Weights of a small transformer language model.
Size: 13 layers, width 448, 7 heads of 64, MLP 1792 tanh GELU, 44.4M parameters.
Architecture: LayerNorm before each block, learned positions, tied embeddings.
Each number is 500 + 40 x the weight over its row's rms, rounded and kept within 0 to 999. Layers, rows and columns count from 0. Numbers have three digits each. The size before them is the row's rms in percent of the matrix's.

# layer 9 MLP up, 1792x448, rms 0.0882, rows 313-375, columns 336-447
100:502494505491518464577439504517498463502460481511491468451498473513506496453442514501466489548574505475479439464566456478532523490588434480545494522433507436554441522522489510449453542504542477538502507485564409472466470499459486541509440460556475478443456441528526498492559515502466596462407493502422556558433443523411475443600480453434
100:511437461427506476449513526491465505537507502505553523547564440528471468486502441484487513472429508415556495516499446450524532514566545488515482513536490506528494495544499579427535545518453574487506475454555469535455535493561505524439485525538492520482453519488561464482456515511515468455561506502538506537501514511460530430580460496464
102:465505447543443518383527510441545593557531493490521530481496412462483405485471531530448479535503491488470478440571504571552398570526528482542514381423479539445510601522484465512514513488506580543465498530574486563518544452519526495480522521505449510440467498501467490521537538500531417489531535519447499546570467583470511549514512445539
112:518557379475463486548493485471446436558451520507459461491531447499509580500486536567418534493502539459540450530487474414505510492514462501432520500548453518519460483500539485489492556418580510571556464447435499539522506483547546479455494466555523451468518517477509561473428486432500548550426529506440457528532454508469484471418557513462
100:505503453545517563467507539535505463515514486546474459451610540497455534515556530491401510430523547425548499608483443502430515517547467533456526517541506445453569468459442575545453490454535513474523476410507463454433402507558546473461472515498456491503525436504569521485495471456508511503519478492488468499431541484524519496525508499497
099:477474470534522507386477506508398416535467505530537488535507521525482469508449409463484531495493423387497483507507479530483514569468518442523510469540507486496467530527450467470467485481454481495503558571454482548427428439520504492481439493464513512516528390441449552497453480537473486477510421534502487457505495465491509529509402456509
101:507549504504475535435448498511460539553445493535588465426527455478542527504535474472491481582553485526505546484588453466558556530517482503531505583495564489552570535525490577520461492483515490599478492533517471490551521506552545568471520570491509473555472509456518427453538455506510598491447518524527492509469552478470488457625533547478
095:534527472451473519432439552508501573535513531521485504552531530514469561537503533453495470517524498440586462536457507530451523381533515544523474527504575465523463493577443502569488516494520538492451480426600508552553479579513562482450489578518485507471569478490564541446538499533555500524527460481570548508496529521501467503499545509437
104:496536508512537509514528594453467442487508475471566476441523508492457576516487560482497507562503487473512432535511521547445466505542450511491425508553484551546612482453474513488489486542490579534508472443452476550418487591449538492437530495469565537512568423512592530474487503495435514513511461538535503474465590452521447537539602440464
098:544477558478496435484495497526495517504503517532497441500514520442483484540557462526501478486541494513520413582450490528551458517576496514545418605552542500555554532469500515454459528472493436526494553493531516534584461493539424563481493490507471518506474532443512544460522472535533519441437519386464562524457517619451528515561497525534
104:487536487496501492476519465549455507480467457530479531456530475503529497563493502490465424493512496433533495544528463562522513445426460427527535574484473467486455535502471520511460541505460398542464572542472480520503469460451494521528534427596456494503512479440477605549445440515533491484550506514456483478503461470499438507426540470447
090:480513499574540576530573483440531482519504540474519427557554524492565522491475479485423459491507562553528495504557499566510534574508506469548533526495506523490500496525535538454553531458466573501440452509510545493541414532480513537484452619522488541503511542531491530571481536414519484494501470504489491437423477477473512498487455518476
101:550477534431461476486556486528487481481443511588551519504546533435499508532521489538536528496514479497509487504514473536497534560539478564502515485467441545527497565465465508490563431521482426503593488515432522471550480593509487468537500426484456560519402543460512543509578471468503566534576531543488424531445527534523449540492513428554
087:438466466474514516499538529508529557456420535452477488569474547498495494547535463448563464413455508512469535495453426479393471517488529665504522535477505514505534419494494497497525420487546508490514454514497481468493492476487487485538518553556512507538542491468500490532483356503476537508534463484571546556482504509430485567546445456539
103:510449460515474466492542464533450455508399488563513537509500429488482504494492465387525562458439466476450457490526488525532570465513509490515567455560542464481484424451495492558485460445537445562472451429438473492516491482513540501451546467524509454475547487511514461474562472424498451529505434466557434520491447522453498452478489479472
098:471509488543548516512467518465444474425431479466544472506497536478538499498446500550416410503499519482385463508441486495495496475503498565447520452466522499515568461588446562502478503513493543482483527539549565518476525565434504476551493539567521530498459496470499456490464542544468572481542478511531525523427528488524482449466436478533
101:519493509530508533501451584477532461418555517534550521509480494534449505459505460561503510525499467493535488498490452467505505556449490447534588477520467416495529471533428502601492521528545461505548472515502472452474455486567551479503460421495484495510508469460569543504441501521476522512520504451477509525516525581538543501427547461517
104:490524570511546509469554456537504522487468522438458522576513492531411539444501488484452476486416441410500420479545547437487475511451474475587486439446516498461472545482511516431576502433414601563498555497516443563444477522453482544465484567508433489487422506523498535503588427572503503483512500535426533477522418545593513456510511474520
102:490527450486547516421509543502479503602481480462520473462507513469554536459514460537465501469469514491481433541472499464505485516543560552476501442515513470532482474470468496521506464513479509565459474424491534488557472514534552497486539563441544490505528506533458522526509467429508494528459469520501511454482525507479491452519442542512
096:454486548529467524470443542474567538545490476516556516488547518449484442492509581473506581474540547509540524432610507535489463574512542540517520459495471527542465573474453463480496496476464418486453505517474491490487539511460436536439477455468480449453507472447505532416499531540518417474477449476410525551580508566517523501460466513482
097:546510518484461443415517531472611530537479424457532542391508517483515505499470441565502388499462481538518449528431483532465476487426521455452553530499478589569460499470500513550440511558528469496485462547555504464539528480558508515549451489529521447475492487504486527534508531426473487439432417525486525443449459502445437488529486507481
092:563493520519524508517518499482525525499432464547467495531541507486511558480528580506491456483491514500517464558505497490536483484424584448580428488546510522458532448563546552500519539468461541527513454554519444418498497488555534499518538480513475500504480487531555571498505516483490532505562501457444431518446401508462530469479554451511
109:494466496449550528503545457492490495492440484480476487526516536414498462485473507438534490483521517507559520441543460419548509497470462551434482478451498483483506484481592476450537512479527419440474458460528525445435485507551530467467526518540492535530520490550475479477541515443537452528457460500473468599458460486508465470473453467511
108:495477525567447492455503494451462510444559457459433443501562558484453517435567497504455550472527513538537551541546484475419492658494471541524514510588523477444549530493498575557539548548565405502453494508519420557431528543498569510525475465523507490534493547518529485502462519517517439500464497476471482449439503451550553530484504416458
101:494452558552536490506505501457502536510508469502484445456544477478500522494503527479482505499493497465513506596457572499531515534475490540526462555525599460574434585420455472511555470527551478573488416520518507460561524491525546541537409479521483461527442501456504525534505496500540463484479540396519477501457520471471513489498456560441
100:441527416532473508507464492510459502471546546447497558430438495645451517455444520565490510479461484445485537430539463523476425484459439529517486473456474486472545491522429472425448522513532423484564515579519440537522502565474533499544406544444501401616493513524454533521453508516474456483494433478529498532507468498506531556523520511471
098:426477534546508561511544474457467525557455429462480491474516512461465603485503505435559523542504522433536502500470541549512520554529496461444493497559436589513475484483486498536520514479475576562485434490516531475550430533499473487488484514464508565418508558426519498491480467556511566509542480485463479495461523506513465466522447524467
101:474468477503495566406454487569506486454455505443429483534562437512523525535507429494440467434486435501428545514465526517548456446474514514527444605534486485577502552497532472459478468453474442453476468476499540501471476520401449535523452490472513533487554468502447476509519515431520528468514504453499582503515537539529463481491489515475
100:474510502498491540476508477538486495560491473509484548464543556493468522542524476510474499522539498495554503513533551526485511531553472566462505481501520529485454490496572514474468495533415479484557429558536519479461525462507558483481499460468410530598442465492580495414503530519498464464455501560462520520512515519548478509506512501587
093:486526516489480480488516437529506497556536500466493579484523491491468438533450484434496473481471462488469417475485524587492462472533525505524451521491532478536525501465496486493479514510518453531490508585404463532504464583492504563449521480460500475467441586501484480454491522522581513454516474527483484541489466501526539550472561487439
096:521517519459451446562515472569469447531491412490531484475466544514439566449529540486527508505494539587512568505490641501483427522512520495493514479527515551466496566467527540488529505587518533541488559510509509507580522534484548640444515494525499487521524570547550549562476493442552492505594529557515484463522448482581527466514492498425
102:497454512452523595474483495545592499533532438490519528442571455454541497486484495481441458440482449527484536536437496499551487517577516469483512493473493489481505469440455511555546514507444524511531505475560455513476548532492521552491517518474451462435532421544544533599528558509488426417522524458543475516530444483510515476487548479556
098:489481517463428447562518489479513444421536538481529509425533520544574544463511454515530498499536525517553503512530455475467449436508493492551537492486468506511508503485435515462447501558523428523490565487501457490555562548500478525418503463454484494477499529432432421532478487453482526486550508581466525491443548521460510530482480473460
093:547503498525495471530509466492544584513545576435483493454528541517525507474497490519527532480533553540499561496501569417499546473543431432542483478475477538470551495502496459512465517492577485449494498477543541500565524529544465469528482490475517499496604403452543457532525475468457436550501470511499494505456508527490502527484525440541
106:451575441523511533446433493496526491524506565481415496469528562488481506479505445500515477398531551557500590537516532496485520462451561503524525459468478546481536502534501424531522497499560508504519478519486511464484543458489486569546482519512581573517472574512537469514531537466514563495461524518501433562528428504457485511534521493439
101:409523527439466402501519537460441500453522459518491559479522565503472461482513572514585502463429388457461501572481505529428545571491492477507515513434483584535485478476503501465515448514546471540502477532507464443501551541464487473472555493547498509504502457502471526471511488496522519492534532522487456421501519424480479480470539502492
091:498531483475547410495503533501553482611507545546499515471528488492569520522592543459540464549504579493559488478462486491533487536457493519537499506529601532494534442470493528482449540559515562579570461520474546521509509434472527549529514547494536516550496526517445494484525493490486481437450476520486502526525476501564533515545489460479
118:487522481533504508506598474548557569503541496445570500519549482478501562571483504558478491559476502543485461488542541543543538557511513555529527501521499544528549504491573549525536526573464514560512546499515545508525484543498484519588566582495476531448575477538527594521495433502532478509443541527507502527461503564517561470521529524515
098:431554470488447510507409528543492542518467523458405499489429454477528509441544502485451489460507502471457589507506490494459534551441482458470487486526548542462426539497541490486469379488509568502516541534539489484523500509492496489470498490486434533463494534491546485554510437446502392455458473475454457501524467558522553513523540505492
093:509438486480496534447561472452571452543502431506502533488452508524509557486461524536471519558594490490552545508458464476481538525503539509579473490565578571528420404495484571445466524462462543550514491476508462505495479559495474420479470527501477495568511458536539590538464479509582406459551486490509446469503497554502540485517514484498
097:530477482462427502488462541526429482496465509542462479533401466465493531424500497498483515526423547506492496500488468529466486512542540475524503489475503420471511467489500436530540475503509536515471513484488560492587501449558514453449496503491558449585463559519441472476492476509549513488521510530593548522529485518511603451514539449506
100:486501501541485567512455487488520449510504532487460509572501444555571500429545468551445522512585552477426476522520482511575536483452562554489434519431552483514563565550541532500481537441538449496507534523508571510508535479523548533488567560487498509408463524568497476517499559477602437555467531515614500545466521443498520518488521513581
106:504492566491503532513526467447509440510538489545455470496484498497432480502446516562485552495489528551454512516511487576478457544478516544481489528587503528505482533435499491541405492547552482469504524482480613545495532473426487453507522543412440496519505566510469529529563515484501497526488495449583511496465517493507498536497471539509
096:434482555528509547504478488484483514447528461508541515549532484502463503435522496402513524556479505513525462488575513471459497523543510570477481532569511514521494491508475486477597520507454465449469405548529575444492422475479508513458515540509452508492586469465437482531510522539446542559415492495502460454435547439529402542451542445452
105:437505495431455520465467555537518542506567503465507523455473462455490482476506501555487509532486483433477504520532477483571527448599473561544530519542423536462447488525480566464483490529455485518504578448514480462490515485443463464526492526511448486459488478508557443466475462375556441503435462520501500533541473502504556484526506577418
107:526477483457504534532452551420526537506537571516484551542550439542420496519433527576468489497491539506467457503481424488448403483534456605446450551472482479521447489515510522571514465412483438512510536395504518508451501483465589540522480471545470503529485557510541550514561458468564451528488540505505449544414489432498455442463465508549
094:462501501430521475511542490521419466507497511476528520510520516536533537478549536498506562439516477520476519500475449440450512528539456475575507503549506555501437485513444472521498515460539521416589561515540473495407503489421445522479542496545505508542486460492487431468482488509527451578495507499463560514486521521480447469515567547473
098:458510510455484511499475548497544453462388478484457500509513500540482525507575513476550464486512549504506433508509419406534401587563546556450515485500465566479524534615498522548503473469546501588428525459474510515489467526420499482457481518508552514474473489461496491606559468494572486523491457536560462481514515482474400468526519494516
101:464452501483453519510547515475544498542494522501533504505459567511519427485450442466551549486533444512532538552501491544496518555532463510497612556500477530557489517518511503481495482469492535500551569502500394495496585572495543528529541519508426518563544491451480501485506542490481532434427457471555493479514632459516527570464430444485
096:522492547535503538442445420458550562468455497537530602438502468454469441512574407539506518490472468484495488499533482512516527547519513565430393526443526516484530498513513457508478479421498528456505543528533519581402623532471496378521489479518414514488497458494505502525527527535549484453506508518544470502494485539589503447436554525482
098:538524474481438455494617544498408443471473499487384509574465514431533454526465511448506463497484543456495410493563545500520516493526494547484598462441512484449487462507533485479482562533493492493507563532519476520433526450497538500504549534473566543561514545450442464508576502530562487529500528501517497540533458531581574431391543494480
092:507569553482455524535615423504537485414517518477520487530488504479489503557394480475524517520447536541514506507546483461494455548490452444499522515544503525420493447495550465504482521551471434467459458470548460520461514468483464490475507448584490485506454530549474411535558482557523505493529400499517483508499482509512554524541464527438
102:556455500508506443447533539481554589470545501568552549494560548449511565461447537490490536497493460535467464472494460493529469464521520450498529489518548489532500476476532559526477489536543512462461543466490550558562437536461448553540458519552516534410498482510478494502440438462439546486547544542504475460474559429454557502491470489511
101:520480465493466473505503392480458470478441450492478504467505468480505467515509496466525494440523493522466479478450536420435523544519441368460507479557557463530498513518539491532502479449431495417503491430459459470427495555534487507442499472483447465502536523531518540593518503473464480509424496533471476529502437666533529476500484491537
103:465582417478541474449473545496541508520529515622478516497453493488495508462526554443515419449439477476515485478469486509519489526505382427495543496513590467541458507533437539467542509484518518513453529480555432493545458470483468545545444545475500438505509506575488466475494540503534480524538515448529517502451514480546492383433454588508
090:494392501543507465503511558551490458430546553540530485491458479463443506521499522518507576522525502591492478502513473557435461544471519488512573502492542517516502533530513440471481494455456501457451465464518446532534494533475548469568635535472545511488522535451439534561554447495504563549532492436460509509445555497500561516491519487548
094:468561483447527537499575521501480484504469515485507605550521461512490552548554473512440534524526501484440448472527496492481458538591522485558501521539536584439421476555498495550459477482506402553519556505535529462516471461469559513464563540476546438453480535559446469536528497508479490443524515529505551508584475487469526541543460431442
095:525438424505495404542505483542411545459456445521503441565521442486532527596484555498548485550506493540479454530542523533480429553635505430479529484432585534536575512540420522516527474503468549475488495526586533483445497534506536464548466452459525475461490444519503488543458541504521548494465399493482492553484538470464504560556510561404
098:543567526590516487595504530503570465532593534543512455429539510465468524521524537452471489407447449489536503477560474505510490512460488459491553467472493529430535529500488457553588475452477466513484526441528511525524534480488574499523541534506466510469555457478583551539513533524459561443558460449518525535506437511487465558487523519500
097:461494456469480557545489489544543478499517507540490493522495514508472490464536494437526527446464406437517509446492487433476473559489486454528535491475519507501500470516446490487522485462476487415504545509466433458530562461472450528512543484437465466456504474503425514460497478522473498503477565484445454476468524456534519494562442523455
111:522516459543436481483506474510548476555498448464460426522559445549552476540537467503484502483500536515549500564495454472496501487481460521466457460486513481495507507497489508534553587472522521534556541522463477513518518448564546432519467476509562519505372496453512554502503512520459504460481511405449519497463502543504469462522524493416
098:404399500499452572478541488542557536456485478495571573460509536488545531491504513478488506604492569428511504534492485482384530532547472537515424569541529466497545509504501522513556521461531460507542524511537461493559424494560481416477514519506545535451510529496454542440548533519545514509489522512488462601578504508555493485506516512539
110:453475484505526471457444582485544476498500540565484530566503439490533496504507525430528425552556529445531521542510446460505422554491457506530516502497465525464444495450495541576461506471477459476508569493531521490554483445523439541499521507450495518513517404521515530508516492496549488490463478486539518526557443485455567513447457514485
# layer 9 MLP down (transposed), 1792x448, rms 0.0961, rows 313-374, columns 336-447
089:448457543507478473487483514498444499516608527554469477521477441501515499473508471479478466495578510548439549502466551559475466493493494450427469461504465549488506446484511486530548527482492474460478480488463498504517501483489411501566525548572434427526490465496477537548514496466514438444491448532487464482527563529484502515536571520536
095:526622532482418542492452525502533580560500582544416491512481529582471518506499503489476508451520504452384503446495468526490433537492531472523547534514555496498501516515487466523552512505532547405474573445517467512524504494504463494490507468533414497518417495512495529472585535591490558465531512542508484520565535507497504485504540560537
098:530563444481558532480526413499432576519528492469446461502480539507497537460542482535486504418515513456548548549537489491536517483534538486565505415497419529476545547443498446494510485446527528550536500539526521531460487456503419512506459458493435534472563467488538519487511568407466437515541445467473517624543457550538468443486488551487
110:513565475450470549519557410561449484462492484550513558519585526522604487470451526510444485476522405534498520506512475481451532567477515449553478521502517532569467505457531483494568460415520572530521468524503523548459537562556488608451505512474544482486576464504478468503515533543415498516533477538474498461536482515566504542463480575422
104:525440485585576490533486486539474539469524550551480503447516496495558537479510530541537544474471550482546458507496510473512475509513533528452559470557531395473571455545477488530464474508488526485565474504452452519553519465518520466413465479514595546470564502454508582516457442481468473508515485535582561527436525465504494526547505521489
102:588481489518518522560478491495556538519512502483523601476534511463526587471467526504548563496493517540482525495519517526584540531535428519574429506506539587534567567527492541536506501522432472501442485509493512429436491512496517508628530484514518474537485460541578560517529547455514443557471454523561545557483490530553543468504572545473
097:555513488520524508515542518496548501586560522488527527503531493531487474497491485458485460518486559482520538420524560506501468484554449424609550534565538529401481488548576538520495482547465546469441512556519545498542491425556494513529492480490452529517456553482565559513496478465406512489537517497501429490499461458541465492499517519493
096:476486518515568623482519482501607451377534505557509447564496535449501517550537467482498478567489527517447427537444590412572432479455515477471571462478518465482519525508513507486545525498491501519507560483541533505439514559514459509400504453496517532411537537455451442461520528529504567485511525552521520487546462532525514469486515519459
101:420465528544518500534526498498552494449509535496473474470562500529528530519490510557597516431506476491508553480544508531551436491492464491503514565538469555504540456579541505435459509526597446468522463553450532490527512556530520561443557577518533497546424493476526509507503454501493501470510467448543529505522535476482550544415610528529
101:511479490575587604526489498468394507492414499492495541547479489447471531522499512528507493530561554509508506590495477484427501469497517581516500416473511489513459526496455508502546472480500608571531469503544480588473466469460514520407492458526406497467456434491502562510454544513515483480470471500567508485562467476546522419538498484507
102:526452546539515477541496451495493511480532538480515489532546503495486497580502530586537545524425503423476499524522467445553550534533474471540490496456561497505526458541569513564526523408489536595546456433511448457422509490444537496419492518494509522563511534558487533510519583497476510492526576507478510503436478503501552543495500452581
101:509518520418526517498468563480529526524532553507522496475522490501471499508502474567517545447528548589502502550468537440565485483465543505605537508523492521548524498530484562516487598496508541541493468483502576538500551530541507512447531445510569519522424495455473573457515538529531545519529588544521547495494526544563567532554515533516
109:446478547565483543474474455520529488506473590527502544530526481526386537504521512444505559507576466580536476537452541523533460446535494538536468552527469467445553525508537573518465472498465486556472550549451546549474532546509490501493477464463509512480455505543545507459511498497484540493556465488550541444520495522573511569509472408480
089:485537524515520546548449481471510489510551513455540460544492514550465503580484562526484471523509422523510516464476477467511446559435506429483523489483476466523503541405552543465570502469457504481505517528517499501578410440469454459524476518498523443467492512467444482506506534543479466486481609543455441494459513478569496494485490448520
103:442461522519499478520497480497528479445541539518491568465490494604530501508440418506561468455540474435513551546491580447429524456591436483467482539450604560520500471530428500586555538487449536519456517487506572463519496509583512491477483453500444499555580512518566489525425533488484463447551495518493509500517421479527495496472547458532
104:578466498524463471530496528499570488553529460538522504479539579505551490463501462574472493455544521479530451476530456486522473500529456562500437518471506435505501516462503453547460495512487478557468447571521523492480578501556548470395513468524468520515455501518475463549503538495445430542498507509461468565435470538502513498563541521484
105:554510459497483564566487539513502404596516450527474508547468530549535518522463524571467524452494575546501473495558394467474537496536475531555526407511487533439531507491466496492522532537509481508500500484511511509561459495483512542578492610593529417530481471553520496526518523473444535514513464492469551561466513524496610558503549459488
104:527504518499531507498483456491490531489442544531500527586432559526506474585498436571519517583495543478453472454559431508436573469517497514504489474518531590500493528589512445493518515559448533475566472502468528568557481527470524525579492565505481479535495433433533554523470503517522498509545591547483497493519510517499480554479546507507
107:550420475482519533518534478514445479538543459518571620518491442544501529520523460498584497520492504526542511495470537524500486511493527562500457537544559431506543560516492467435518534461500479491442419513426516511567501561484517499460512499427431460457505449531539411474502466506457508520474534459479487448449559490504526491544550489519
103:536498446549430474482510544473530522496499466534571551472488502489495507563483525502485436509442552542529536565508486493527493438462525457426473495503481466495521532489536575453546460455480567477488464475439487515474520468577447516507484586495371500444550462525556521487495476513419470464473505482480496508421483536404558476450465496520
094:462496501541502517519551522470474519486479487531527548613533541530424517552500474574475537505542541542487439504540438495517483528444500519471502488472557502535509516453440458413521495502430550486534536508553442523472498400511463528530480513433449511457527512516473556458510523566429475508523496499507500450487482578500452532531520484532
106:513480541506444535553475522533570538449514513512512541533488467518546514488571497463451550525478560581542525488501556475490502506569465540470507512509526564555569485538499541509523568529558507448476495540466482425468531518501506531391558489525449527541518466481538479373500508464509525486538534401487430462445464416570442489466492533549
093:463580486565534505548535491555549458540503526477541511494511527530427490505510496463534475499520513526500522527483513520500481525490479529526554509521508524454496535538499499523486568548501560504485479590528451564486524524514534519421494529524540568509517475507503478510466511474511472455496501504542506471532547447498525496573465514540
104:521537540456546473545469473503528504490476506480456546545514563486442531398475506458529485387476487496448495476515463508509436519518519465482543492545473501491554509489505557527557469485544516521512491466525539512509454474555512496460487544503458524516481541474524492585462483546457495461525500476515519439450473514395543499521508465480
096:506483525545474481503415500532485516442561484553418517493464557445476570524542402478505540577541519496517532536524448532486553522468482489524515506584470566510486533459451485546494442487458517494538559505500500513483456524483440463558456422567496530452529483526484555487479506484449569494476518426454518486552422511468435527480448595504
109:419527494427475537445522495457500511484476551510564511470518473507533524496617448571527561519509538457510525470522509545563505560487503498541519446589492493468480453468530524478499467538525521469609565500489513535476588484526474473405492416460544551491477533497475509471490503562450507451504489505491539488540493468471513474502463502533
105:498541474494590490490556502488447468505444443502445551562534543532485509563477506573452454553514552553512494480494502455551620493529482479501453513509481467429502526558511527514532540531466490581401459442535568559489534520524500556500426512548502461481503520508554515533495516477498549533535498530510446532473527504538526508535459492514
097:532562498532479438530551504419571481511448547501550549538537533528470548528468518567482455533415485505505493522500474449517542505537462461484501475596481479441524560553430469529447473482509564541466463521551503481386560509536538516512490517504473498462523555495535467517556510513514463566431587525589513455573550455498477479519482500482
094:546555474556473581533519521465534522462521482533516546498555468544558468454488553578439546500520527512557506461481475483507501475487507458433570500530463555482556423458529515548508518509546500480548476510520532488497527497495559530570564494537510509504524496441543438500523519526519478516512485491490557503514573433523482498482519445575
085:541476545504546508427452512508553556519511504472439481451459519466469534466545433586452498402499524569547514484538534382526468522509480498461525532488480483481504492481582466496529465543601495510488494455492485543522505434547469482528529489520391484482470492542510520532564544431529495476572500456561522581513494504534478507527411541520
099:484470549507494521488441543457531509464418515497518504509466532517562536471521409454434555521497497566506548453474441486496461494500512440495484508458535474561504496469460482481527443514502512511480505483573523476522496468517524443437486516564445528522438483498501532511491477551488422581488445554518520438498481459486470450550560526510
099:589617505528520455483507493514488538502450471480538469511534489439503459512455468477463459517594548553528500539467510466469488486492534520515530544470525581549493512546529618506442485471464512524514543577529486516487473545535517446494533512460479546425509518509423463484479439527563499495414467512566506500470569492506461506458440531516
102:495484497530546545465505502545554540484525494472546601495543542499434535494577544510490562556445543552506535509506539526488511487454482522496494487514583483425498546490487499524459449504514533560536597476429615476497543462520524533441507547474521518527570529529486506459500533540474474520507444558508505481532507488559508578471512527523
095:587539583525493428494539397462505484579502516479481547551491453465536445417613521506517482585501532461514469474542401415488481470527490514503508541481440479530522413510469553479510524467522531407395554538470407553466471534533474437418546548487507569581546509467444524475514511503477430543524501442480483495407563492445489490563491519573
113:431471508608519524509512542487490561484479519540485477449473518532510535417494545505528481411479510493557530454525499518456540515531436507567434505499507560437511570514501468449568556500504502499564478511450479455479475516496438472417551523470561539574435493503555519551461526558543493558536489511526557539488498516455528511473469407505
103:489531450540424551476542591535478473438530511553569549515522493500513489531491437484424526574526565485501461462494469535471541550514510486577508450578509505523485449489494482514495540495491552517513565544449558449450470452460456464487459567551558476581532475476505491455525477520449548523532477483539470529533454504455526522554510502509
096:497538562447488541525492524521495483527468546487479505502530550433516492486463509515523520513519502469532499527558500517535408467570530477458478461562464476496513398505417432522518488531525534429497532482488584517519532535464475543521482433466487509551484500569408463501492525495527516504480495489495494524410500444453555531460495569539
107:508417515478535558507482456526488551480466462550488419507466509538548510469528510518550580486426611517445470557517555446499490474486541461544522520536495541566461489474489477568518476499425512487507523526538549524501565547447520530591524442571489517486458495517507523560477494518532476455576498465556557516536555564528549551447605539546
096:521448511545477494575502491498432516548493501456507519572562523482454491509506545553527543421500534537523434455597529478539480436448577477450515568466498432448530487568497515520437548541496485443522482516546546492536570503499480518435478530497516462459504493394492463493517488515527496585470471530532557548484521537528579520490452552550
093:531493532552521531533422508480543492490519493459497527516462445566551471489430415553405514464473543509503453494529424500541509559556486545475562491487571433526531500528482528506551566496467462486531483429503590467481528570421503566497539452453498534546509538499502456484519468527497508431480518490458525522501532486524519521490448491455
097:443438569531494472522511528499449516571512558449528518460541538513515441526470496480479410519540454515532457391498493531455548526542512504532509496425550496466515550450489569554528539467599507596529470551489552501489482461548517448474473506506537548552541500471536508586518512500437455552528473445523513498486514454532564483557502457537
107:471562549460496470565510472535560545571528553507487535494441574542529467480471470463514511516522459477540489442484466490491565489496575439494423537581479516513504514552535453498563577509479460518532564514438491455464534541535520445420525443563524517520507503557481508530550561588569506502522550503540487489500536575506513452479457470489
109:506510532403476501528570552429475478461449479505520482495519492476504554516557508435505531454464568511439460484434559508465501511504478535504517447497476484417616464503515517545536473618455607499504460530540599501446506488451526476453545510533494494482537528400562477437506530531474438493459531553509497556540434530476529437476583524511
104:495535556548491511553478522474466485535522527489511519521426474533550484505426528485540486510483518467423532562442508480464549507475520509512516492463508518549474568536498532533480403548530499526472529453499410529555492569531485603510442487533443491533437520517504441459485497443556489487591549488506482453531483562471600536474482470557
099:491531496548478522539510492461472485498537511482494575502508494527478463464486465531521566492529425517398508548536554560514436528514468535551484452520499509518577528484555476495470463494504490522456390429524546532502582547506512555406474512552480510469461523521525561534514476564474532454535518442488596489470552461464470472498505562520
113:509547510509493406519561530504577500467536511571488541504430449530501487545472473489551507477462596541444479430496494498516426444596494498517508464494496534572466564472525508499517459449516493511577587428579544491509410424500509526497478466567550437506485519490512574494537482485463468525573579507461486480433519464516474513533491546552
091:502527495565482517540495595579470455459543490555576508491579450488496428456513515509588478435484522506529494466412485504459509477475523534540477540481526521471621544479456584433513523488481447517473541468484474512525471428547514472479516506492508556539432524465550515466539541578540480565496506513538584468563522535560574575507502494513
100:494449542529538497526431508570462549508461460547455523544493507521495493517533538490572539490535477507507573489492489461496445545453423463508448546463484500539536503512533409517496480515573536538470542440498524560510536491480509556478494511536525563494479456454517560538500535512489522580533624554600490456521464493506473524547546446519
115:551462475575529513536539521565521518504422462518473561536521562606497548466418470501628454522495572502535529499459589482557523471536517563497563508549549506487489468477464547611536521508514566570538542556508513506472534501539540538548468520498514496562564525498507474510560512501535544505503489565474480501450561615501520561541548576543
097:434495506459520541478464567539526475529488465493428536513511514519471552535504495528518467481479519524542462527514557477550547471517460577523500512540459544547532524568485415471525595514543481550591475466492485445519459483510518563404431508449516513460458526491475505512503517462482460503457445534525510473491531439524445549510484462520
097:482527586542504568529476541503479508500497549511480490434524554530573541525544492560467501492504456514433487511482510473525492477502478520546525418528515528538449555533538449480583602460501570530597540576513513558492497549553487559433527536525514544533527541476493577510488537517518465537515522519457549509432524562568527553525492479513
096:403526462533446472465477491504548539572464531547523528485459560508493518558562519459509495488513510466470499507513535479522500426536439556471458508540527511594511528545561503474499538500442490511540577498549494511505502514443551463517563504442528526514564516515557521469581515464537569508500493463530626480498505508474576548456484442467
097:476513564511557495589492491465544500438529408542501497432572473488546547556583496568510520523532515508525562533522517450430467469459581485473423425532533478544495443565491546531510521552512510475493564448495464549432523507518526474502536519528582534517475489419513539498478582551439459536544531526594499523544546525508410520532515474475
106:541466512520513510503525501481444469417485549555564497531553486397484513516498528498501498462565483516555460533552433512479548537514548507577443563501564550515521543477535539536574419598509566487461457549486561502436515482565488431442465456517498456494455478490542507504488512497517494474476491570449466506458483508507482536530515556484
107:499485523495561475530515486553505453572502455525518492516554496503488514551491470499514486497435507520511532532454466586528601426535532486526451462511482500459433493529526538489568527466524458496485574523477575488499499527451533432479495530484540460487437499527522518467498491474506503477577565445532524477446485508527510508469482492428
093:546478521523551537484542516515550523499529485495503582555503479529551506404518497545516559497480597514559490461506527492518512547510538465492454527481529498484518505586468488542551465537501486496503496554438510489526582508505521510460466542502590529533519533497553506499566536558512457528531520461463477505487516463547528518495519522526
098:478527480595515471475456505481469509495508530488496414512473509447436479411461525448500447506530476494512497514510475515468561466527493458534465530532550475482494478507533556533463574534532484500483509498423398473441565541401486510469497531502524555533509467470563397536488418532458574568476489483493519479486510472454556550542501480450
097:551534452423498500504512464534498515534548486516475513524541563456471449555486491466490541520478504572537540453561515457458613517488494506533527549603538473487522474573478546456498569497526489541515536518478497566531478460530502495519396489517496455577532506505438491452484534508494513486569570558550490465460468497513506587519542488596
106:547512471574488489555461522455483502545515451501512520498503445539506510522437553490497490519511499471464648534477544496485533550589389535521445516502434507493505520449545536524502463524525498537513477470474548468552561471459510452491493512528496551488497479492390553388529531516496460465596518430481533513509476534549439509480495485573
093:503535452448499406474484458496520523571514565533497514522579568568507484498508545557506552501490504549473420490461441515576561484478536517515555441438506431467469539474519550463495528519544466481506508527461600533544494504490572435562495494487531468519492523490454496552502550545461481537592488533509500558479488456425513459431461502534
110:555504547571493465567513439517544539515533481590447447487541545483543450515500486465501528444503484436510513514463461502544504508486490493540542500481509446508418555581556524555554511457485513501515463548538549583541540469490520539488496505486538504611446547535513483383442494503499513498473480524469548534470591516536541482434560554496
104:583494464544425521554483429528505460538493583560532508555528470584478489440475415488561506492506480506462479538472527501484490457552540517532559466480552412547483498540499462557442498527441525428484449489534587468486502460512470543468491436578488519516597537542500522504496551416517551531459419523464544498452531488506471516520508585427